Part of a small language model's weights.
Size: 12 layers, width 192, 2 heads of 96, MLP 960 tanh GELU, vocabulary 2048, 6.67M parameters.
Architecture: LayerNorm before each block, learned positions, biases, tied embeddings.
Training: a variant of Adam for these matrices, 160M tokens, 9748 steps.
Each number is 500 + 40 x the weight over its row's rms, rounded and kept within 0 to 999. Layers, rows and columns count from 0. Numbers have three digits each. The size before them is the row's rms in percent of the matrix's.

# up: layer 6 MLP up, 960x192, rms 0.0793, rows 461-520, columns 96-143
# down: layer 6 MLP down (transposed), 960x192, rms 0.0673, rows 461-520, columns 96-143
up461 121:559553504585491451574506483524614479525524586570466482522472457461486498464471430543569459497518484590491462532490444433572480465495476504475443
down461 121:515472448470513509487507473514527484416443452528496521524488538534535489507486510528465559501545461511483489561444511476562496501532505410513540
up462 103:479440509536509512447451483492503513481444497542490501436472540505437508541483517587511494449450537540515540547551410524485526532507476500467495
down462 110:515440495528519514575531513511508480501543476432582478546565512508546496504458528474440500536530420474565511498529485503550493497512512436419517
up463 021:460456492535523469475489473509535505583488521538453456577474512523467512460451501551459469441535522499487487517504441438475565539458443553535508
down463 013:507557511450514532517502507440493461455547457502513729450485480475535493466459439574487531526411530571481480462486532556444414449540496454608477
up464 105:452460548513470485543431520508513476544523436546401498494465437483471455539560385529586526492445481480562492505510422493465480509481556477460462
down464 103:537450469457512518510546480504452460515576491545477496484527532533548437496417496512417487486486464442462560487489526469459459465476473424468506
up465 101:502640466485514497485545410505509457562446539557512467489492476437429523436461567466532515479471528481445455483555472465543543465435543503456518
down465 079:495442487498471481529500540521416433496569450491518516571441477486480540552472494456460517507520457553572502434463526481454504486488618562481455
up466 029:517482556551521475490470567543422545471465521497451508448477524488602472492539581492487462470512512425593465569563448568503489445544509513511523
down466 019:497465498505475507534524542479560491484513452491520674468514492400450555496479469491490543497461464494499540454457533495470504465426466511532493
up467 101:448499568474460456506493475517489458560439470476551488541530485550505477499502537532541503447511445484549469532407562431490522463487482466501546
down467 103:549516416565498457451421504488469538478510501485448551478484572533527523493479510450479433565490526488467479483559543569525519468473482489421523
up468 108:513536588513500457500464488493506467499523484477495498485496521471529465522519412556491540414483517470445501534429515499477499422474553480478529
down468 112:520515442526518501449466573515507482493465527515498462519601483487516510501449545487575534452455500508518550496493505495560462452540443531482518
up469 148:455432494475383464526479529430552500532460501481429522436427438475440481531491483515529514530478471470521480490425425529480459507513547498512503
down469 116:474463518520461529508504506465539473499477500493489793478432485489471480495505490507499493520514487507497500360464477558479509517503522476712480
up470 108:516499500491495457519390434469543469480518452553418481554459501456461539451574499452490488514491505459534493493449493457483485453517423448478499
down470 112:537530486543525492495587520454430502558501518510482506474476553455454507522483506524508559512445492468507424512390560541477534501475450522531508
up471 105:497438536467523475535417536587528461531498521483449457454444464484535506510478603499535569535566503517525442500453562537440548485451531425470515
down471 105:461525449572513539499500521543461470541444406547603546578530561491590503423513487526454504467509480476466575494487437504476444489520504512537438
up472 030:529472411465599425477466578482464454487506558545447473542449463469502581574462464483507449488497463560509491480512501525562527480565545542509514
down472 018:508468520527481564497532532485535488528488468512496609476519518528485485474528521587431523449455510494488559338502498512452516441488455468541491
up473 111:535488597540500517539490523479519510463463525405482473456522424499501405552424494501519481543505502520479520603540465514509533471475507523494507
down473 112:567443453496545478468527426495496487558511477521498557462492495514505532517536431496462583496562450523429485571517515541478513510494518514490452
up474 100:459510550512414480463486459499523489532398499546459512442409533455446492493513532439524557552480517506495418495514467496481498413465531530454504
down474 097:507475522434540563474471547511496541476486411449520497409475489529459478472457553555494509496513480528507503544533515510496465564444494492586529
up475 100:467503539447481537452498515471489454559465512456522475511518463490487517512477535434509532452527472456495509529462423516531400547437516475478514
down475 100:535548444551528537550458511396533480500479497500451652599540467480482448469475474533501479446528524497506565505484504503451547473480586535533485
up476 096:444503455497514457508481403461557489495423477514455477463500476507487492489547432512500504425540494557440471514542482425512508515569575562481533
down476 096:467487461536529550524450548478529488531567461501565461534527485499535508506489480424538493495574523544552494550564528507540454457458552478489569
up477 092:461390538536452491462551500550514503495486534470537467504528557463444549443483573507484551468400474465538497497504481515548518490529531396496494
down477 089:548491510477407504494429470556541472543503462479518519545502514533482433545524542493527491581470573540457452515438546444524441454496431484519504
up478 101:426464376523475510542584526441538530520483515440471505449479477462482498509490489440454501543496485529539487484443556535528489505530529474466499
down478 087:469487511511536535523544525445517469557483525554461489579562506548500438564476475487569547456463426502456462468566516431508531526501471472543494
up479 109:494495515493538441544512472498547512489515480556498450492556572502547409501499575500575478486518466510559432529496554504498499490495578504507570
down479 111:458557488550530457495461516526514475519550495532493518545519427554550524486448484444476456480477524558485493485549432468453435509488507440439490
up480 026:469522496487517441422478470525523528463508511562493460534424448469457554501516469495518533524458532509459442458530492496494582448483536484512537
down480 014:540480513490461520546506524450484425512487488471549518479502558554474534492514499532487570539550543484504590388470477470482455538582549482480447
up481 116:411502550488455523505482510512474502474493496553487488475524518377469476509467523502494561412489464567489489549506525585567501516516496499476526
down481 119:526519456478499452515579463543434491492473531526460581558491535455510466466459505505504448471450464499568521473520566493521535468471573476471508
up482 121:426553525520498501508420503418470517457445513494513474451427450471425453472532511569524536529496542523499441526525494536491470458443520455485478
down482 123:541522458510555471515507531394456476491522532503504427505525545520484540482527529507535542493470524531562428497452487427497567475517460538546536
up483 116:484443519509445529495525462496525466516428430527467466395464448516477515478449573520491518509474523580467582527502483508441459504532528541462565
down483 129:461528545510491473521475505513486533538568454497522512592520441518505495537506522509542526505437516517476496456522428446593459488530546474506551
up484 092:589450499470534525503530467472512505495502514512477477469450570513469466493479511440462486496475446534487570478499403526487520468463467504459515
down484 100:444549494506505479479478507507486497575496481495541490547492431539473486493521484527539495569539543483483487530474482455524493471538538514501483
up485 097:571511476503517502474557532435491456544504550502510469497514484537522471502522494452557552576519398533532571523462537611434517545483470474465512
down485 088:437492522475550472479467492521466421507569472481503455475470478441435548568525529526493526552500480588452549489496482507442479487395552493527463
up486 027:616544486437477484434449529507492469475468466485473474526529504502495507500528488503491530544444478637445521475475580487445408510579479535514535
down486 015:439443451525546517541504516486504474527513488512488457508454544493437499477507527498507534456544490387486526414523453513487616557443477465466453
up487 091:497513453504509521542449545467546509500521425529484483502514517478474558583489525490558481531496505501455422485530480501514553512502571529472466
down487 076:597506516463514491472468484481510536450471480539473663445409472506493449450453537520497535476462445567536467390483521532491466485447464445614493
up488 100:473525530472490470523438501488501530469533490480497488472478482491534555578464517495569476526539432452471502509531516485468509547488471453488538
down488 098:477446511469509466534578519482453529581513499521509488571477528567546482482475540414419566489535470518496519565459550523472494462546527567489489
up489 119:564461480516484492477442562550513468467571534457503510541490532382484462530458468543556504483482453507502447538493509517545490474551506454462504
down489 127:457509484431472543513503504515497485498453475541517466472476522535468390500563533514444517538500533515453525545540443509578583456507483549570546
up490 098:571487449567444505525438516476523551549548524517481501476528465455540557502460501481535507527491491600541475509493475507504488461459530494487531
down490 094:452479503471540522559515572524521448576499497527484450401570482481461515487434571513528448504556542472497421548452523480516479482511423501502475
up491 104:489513513522470519539489530492486525552518485490439489532530539388493440456488401492527541527481420509499439515460455491520461494479627457462477
down491 100:543515555406552468467455527494472531555485574436475508474488501501476536489475542450534463485547488452510560476541515463434561477509484509551467
up492 113:496540543436434451502489466473512496553524425535499493515539566560505478606477542469528464517458479525477458474452473487490444480538522441468573
down492 108:473468491504509462457561548503500492485447545449514505481489470489513568532545487551469440530514486517558591429534469535488490537495485567581490
up493 112:527506472525513514465492527442536471479413551511481492443515525446478506540480545529507463475453519476431532532541507537482525550530460557410525
down493 118:509457531460497502441430443441525524523471531524486511505467543494523495483506521461472521517554524445576503554535483529522528494602547549418502
up494 083:500512445520401501517503525500518494476495468557445493387441483482528581549508467451513462483475518537554580529520482498492504543515538554506498
down494 094:538507485453535496549450537536461482512501503504488472562522513527525510510438534563551472526457571476545450481555500443500443533512448479406566
up495 065:566604554512603544454489500545498445517496492443562435564511437459502516468421509490513576531505530494500512529541515450435459469511487528477546
down495 067:489407430463402435498498495469512549452486529479462611456459544547468504514509499523528533554519451476526519385452486514526486549521500503564526
up496 112:445526474478497486507467412487634534530564496510384490456422473484467463522416501493516431501492489519505506541527506510547450505480450473468516
down496 113:488531504471420534514540438586473513514489512512489497501544544599493564575485467560521518458546480469497529508505538488497540468576370453478524
up497 107:488463464487524481486466534510510445522466495533517497469502507449489519521517513491498535422524570519500555496471434463459567460544525576472451
down497 110:521537607508481479557577482467443531542485479461513506495574506463501513460445477507482582524577518422556492541478553470489475463515485511511509
up498 095:527447506492508495516497520510526477539573504484500493469480470434474496489528581510570547513565465508527524520484416514511539504457508450464489
down498 078:469485466501490495503492517460497461493512584547474497529498503470610504574509466483507461471469473459523477478515536450467423457480532451538559
up499 084:529448543510463552579511442513538531458506465541512503442437429408531505505537526492527502448502479498559515512489480502498453481489468467492506
down499 082:452543487537489552472461540520524469568524544479486453583554533567480533482548493500440549521524475520495484549546499610560458553538516498399583
up500 105:470528501457483484499452462502512545540550450541493434517559537487538483565476506565553449593469441481463498555497513492558483509448537492480496
down500 111:531541422508482478432526488465507503529500484543512553482568497516554450507519516445484515437514497392529481457490528571454480498481448501461575
up501 104:482508437494530537508495513438528509517510453479480436549499510572462435484554476508504512504569488531462557498497496559439542507548520428473439
down501 109:438581486536520515453531438520511518524446460462449521535466431519509552514449522459446464514508525499542471457460469514426449435489454559477467
up502 049:491577447537562491475455435503574423472539524468459481548458520479502546491458511511514522497540512482438536497525497496491491463503566472512478
down502 032:537443534511451510501440558518464458508466477529526629470539530512496488524522493530514505493430494502453572330522501533468458509505470476615554
up503 109:482508552544447505427521512451500447542479480463488467449479426568524507503466491486525472533451536498448487502471462565475581468477543424469578
down503 111:525443544466463493518505506445462559505547497509483510528472501519473517463624556513486523579485535432484470412521582403541490466522497483556531
up504 106:540424436451592496473412458457506501555468556517491502405445483455492498426417488492478467534457491518491534538502497466517550477563476508453487
down504 108:468471511551524508533451531509526486508542499521515480455517471563493416510487506488503477451516537439515471509535452465460518473500515526460481
up505 105:467455483478521523467503442560484475480519474528509491546436491525507490565489556520484536483440444467559543547522423498480508512431472449457546
down505 108:523520482499515505571503526489499606506432478486466557472543505508452522543513477465556465532456523503518484491541541517435502459456452512485523
up506 019:430433525570564508494494477504493463454527492528530462449502445511552499517439546442519463478462522502518542472496458556517530450470466526515502
down506 010:495492470491437510578498475528489487462412503519497572523518575490483478440475449534504483465517469495542599550542568501513479485592462520457469
up507 021:588544479465497536496540449508517566535464498467504554474512430444485485532491491495532506430519491494571504553521548567445518497571498469519487
down507 013:455451542579500462547472539546565496454598527545496584519506508487488504489502537466482507472530476456536500473537450434552555497420523556404494
up508 090:550516509445458522488427410480474525548498419502574498466509507482468517537528507511506559485470478454486438506478485496470577474531533389482563
down508 084:478469369517524514516514439560489483521502520449499496590551485506567483473493513555478478520541516507467537473552531469540429514421463582485480
up509 025:522527491519524549555550495542503530516429522471458556514498495505533520509454589510559443515495470479414490548493486504481565517571521508533478
down509 014:507542557500538530476510501452531488470603538491463644474483491464474552518469452470517540454415535477514499451511498531455477449457476502550577
up510 114:506543487488541507444486546425497453535517540448507471507462483518492464515534513523573435486568483533451519542498457541497595389519508487471506
down510 116:468465515471529497479548523474500465502455464487546473541557538532541475526492542473465507511453502476491495478459489437531473493546539475456525
up511 102:551525504526512466532508526479521460515447493478531458418502488442473519561467506486514490460454498598465472567508448494535556491443531498472475
down511 103:497521521500464465413545491481535573491484550455460518503495553544483473493446458399569497597507469491484482522577486500481420448529545549417405
up512 060:504408413481441453515448588483504590517551518579477483550467443514457522535525532575485453535515504531499501523542439436493541527480488566500484
down512 044:506518537469605585484517501527525386464509428482534703435532524460493526494480472486531467485452512447432492419502546562513499435527482407572474
up513 117:555535503535482517504465517488510509501469377476459469425514498505536492514514474484561460475521404515503502547510566537604525507480506501475498
down513 125:537531504516479550495521496510442450475459461492494427463473486549420466461488511524515553535414579471468451547503492506555463491496577526498473
up514 106:524553505575537467501496534468543552511503526518458486492463503532481414557548498469519538476473515545435444508535464475505459479498559433487527
down514 104:504436451485564557527487441515492497502494523513427522487403520524500535517508526494567483473523482532456596505488460447579475455532535522411495
up515 103:489515421482439488459525479434559486536524476491434476479491471490511518523531508548524488472560519531495529511499508527504569522459557483469524
down515 101:596464455461486506460496553502429424577512514497485552472540501521501501483585574443446489509455512462498471493439512436481519512482500402477529
up516 121:540490550601355493529485533489544489476406462459467468422428458461417515550483536502519500501490546525492428527421482573495498472461496485451596
down516 129:415546484486504528538512492570531491490474432529536548536496477550471505482445535412464517508534493520458576491477491494538499489565520403481486
up517 107:499514541504546502481448429485601469489566454525539455436504567498425522489507485535517492453543498598398456533503500541509556503516545536495520
down517 112:537489420481476458560520452490519508553472493506475520440500493529487479510501513476570538563564508550505432519449533422533523469535565469470475
up518 018:366467536505522458496562488484485544543526508508474452505479485500580484463474534520443442457474464427585494504576481522461554495550477525529519
down518 011:503567526471491550571508495448497514448500513543484696472504467489428470479408390511536513511469489576497513477498523545454480495533508433616455
up519 014:387537519522471530461464545513514534491480461474474517447527510515573481456438510448513463445534465462499507519537481542482525510543511494495498
down519 009:482544523507450547517484540472455501470468491551474569520545442514406559498470507508461490501468434504526552468576514520489496498473549463555513
up520 117:512490501471563456461547493556560470584481535482509487510502493492534570481488501556536467435504522552529431530415447498536470437476507500479422
down520 124:497521455482453479524525566512490545461539480499454481549496466468417471538440394456495593568499469475458541567529538565515514504500418471487562